Weights of a small transformer language model: biases.
Each number is 128 + 32 x the weight over its row's rms, rounded and kept within 0 to 255. Layers, rows and columns count from 0. Numbers have three digits each. The size before them is the row's rms in percent of the matrix's.

# layer 6 MLP down, 256x1024, rms 0.0513, rows 214-255, columns 896-959
103:098176099125119167123174067141109112149151128140103145128197138100125069110150110136111156131183135101118162122151200105118126165112179126132131158170077109158102152119178122095104092139120140
094:107117104111091145122172110166134136132093138147116152114152138142149154145166082081077175169131127119131078149171158170122107140130091130102127076095153134142083141089110120051102082164162128
101:166205146101123090106076161078133086138106117093087090119124141128147170089130115176127106125108052164141119127183110118086130142169132129110156181077148104101111108108109128131124192079143129
108:086090104164132150128118062116140158184152113120153115125102172170137192129102112097129113149065117113137165141173182116126113136094113135095119141172146102138088062143143128107139113149148112
096:143201136056080173170151168102063095138121172126123153090170122089150102126155197179102183149133103179121128101116141188159147142152135133121114140141070161111140220161139154121133084115072168
101:144139142114152148045111171085114183122098107114161118101174151135120149134166153082146167102123142169162134096112139168075120151078128160155130164127127062117133135195075145103118123124050160
097:063093039114146141115111114178109109188090123086122136088113122112129123158150158137105115170127114140099127089126079106072121097121137085096153145150110172095127066143111157135073143127104114
098:131075107153110125151169137103154165097160116121065137166081097162108148128119130172134120135170056091099124120112158149166121143140143113167173092144081125124126176079078114082153156130076114
101:118161145120131144147182159129093115099097076178084115053092134082122133174093068084140158150144145101126132101128139195123136089090128122133070120129164101022117100157139140144166183125155170
100:115143108076091122025087128094080132064098141121138119076136118097165101110157109124138117124106162032104132090103137178217115108152109056165093126088125124095094144133170129083155134132111149
101:121135122187148120089131151126119132176151151118099137169136103125105158128124127114114080153122093140073085080081163175117163009098126142158137137163128146117066112137164164055142115116124055
103:180094136057131103156128138133109095160146133154139107179141149101131133138130087102124150149074144230184097171114099156117133104182121115151149133094118098102130127129103158114089102138146182
095:149094100167083123142183108144159191129157164087119098183091111104158120087115122178131128125163128183125154181165133128085152106067152116157128109104110119177092135163082108142138107135092120
097:141154174036179122112124165124123141145134092117127100134110144136088098152164141172041148148081149109125177139098145114019153090127169150152147107119146177130120105133139172165167193115159129
100:131107187110176123110083097137157122132148109149176133146114135125149132125129096114123135170115154142152154190081112116149132089104163149162103164089129137150133133171138163156134158146145132
100:090110153131222136067191147158158149133181118123169129161113168148077162195101138132128142073176164103146131085166107086140131140047142096150116154126105164126151192088150119092126162120117153
096:119152175123151135124152173079112163137162116142141153068187073109145082164157162097031131137173134138145142153165121110140120143166150146172113118110154121119144132115129148161116116079122146
100:098105077169168153160097182118148134151208162137167138148085173194183151153126151166113095109134163107097068091157109122103139181124128168136175164085136121148161120148104104120151168068155118
101:134125076088138110155167166102118129130111064142130081099116125185063175120117118144088120205144152147076128133182114129175160104124126126133143096087117106096240118149114104054093093084138169
093:070142096119107158127140034107172136117083138168103148166086143124118121095129135092091162139114111063185148169153103137169187111136124165023075130158091187125147130146096104154093164128148139
101:136175098055137127089118186118134100093107102070087107102148143119161109096115169056159174092071196106157178085143132143120072070151176149108141145137112066163127154189160179075146122210115114
100:130176109172106127120126191102119136112181105107124125067155048146181112114181133069172133102187151128124099125159133062154112098147153147067113100159158135128180112095165085206149148088138157
101:142112134108151135105088165134153169132158101148165128130188067158152146155110143176131085136145139114183167109090133137144083175081132084122189125157132163134151100120105104085110136035143117
100:095162134119112109153176118155172115113118165143140130104129167034160117177115157180038163194087150085148092133165090190119153103164099148088123089094182155125143108142113132178133130078153187
103:084136156094131090120163140109096091141134086144138112099127164098126103189157184177101134147228115147135099111134114081060202111128110156171123107123187078135135145156107125131124170131186079
105:124160093139049071150148139127192104146148157099112165144131102137108152106157145067150183118115109111120101172161131084130106097125096133107156117100171157168030114057104136142131082091096129
102:109095136159162146104115132150153199180115125146125159075102196148201146144060136124103145157127157158142166157116119155097116094090120121142143143092064187116177111167080147179120180068112126
100:182149089117159147098146085109196113086173124178143175121157135138103143131142174154153141078143086187155144174147082136089141116116181084138154192144088126102120162111129169181139103153156129
105:159122121099150120073117124069110109137206127143141093141098174154128155153092172167159175132137079110140130118099160112119103082175141141194149126144063112156117116107170165178125139131112151
101:101138107138094144140110179151165112142076160063117106143205153132180101123099096142162127209117100088112092116165204081193162154143178089098127103176186117124099107141101112083122132137098097
103:142088100124118154121108046158151083157194116137140082215176122125163122100118017116163136104100107131165063164102049153135125174124144132130136158108116076100143048175089099098060095120063154
101:107132122154148141111102151088094145140152082087112104091115085172126164146154123134130146114175078131142151160112143117138140139112146151110164167136104147139149126111119119143146118138220073
099:178139156109092085131157099129151129136125163118132111104153172099114084137141093152087128093126073098149098130142144034107161175149105113083115175123113098100151135158076163070072136129143171
102:131137090149119130126178147150102090066089129161090089128106132074168103110101172080065120133109086096123085113150213149164139149189157147176091176094099125103086133092193115136145139114105154
100:108143090131134159175133087175089089076063166118071123153098170133148113109127104110152139173177142126146138143107126080115124091143141147085083124125162097054224176179107165118121143146175150
101:181124088128150162118152104057111155097156082119123128119159054137140142142092140067165139183122164186161169124138109143115141187142096123145085145098137151140078128114145093116126175121122114
098:100091143155134095098125095175133123125146109134143136180131120122148171136082158078132104081139083126121099181150154132118101074178142119055153155155151100128154193147128145205124192178160120
099:093155133074142184146141164138120103175130105182148220138122157149129106137148092136092127128081118162119094164127105181096148156156175146126132088113169100119112148069169179116098198110126135
103:180115098080087115146106129064119096110099160113107114127143057125143142175137130103174097169143129067129188206149091150085148159141160137126130113155113143126135136149120159115060140143117110
101:125097126086159179124123117124100144135166149154101145121171097209107102158173104174063171142117106097118110123064069155077165100095216128156188134137124108165168134126122097078109177106068154
098:118135114064093141095108139109094102118084150131101122043117186130139144143145158141175129170095126079160131148143092172129113129147162158130112176124077179151094157168112197096132078150100095
100:092132181111158123150136126147195150112165128124180125096085128118110059158128207146082098154091103151145132077183114156121152164148122101126152150115102137181189131110066129104068058109137097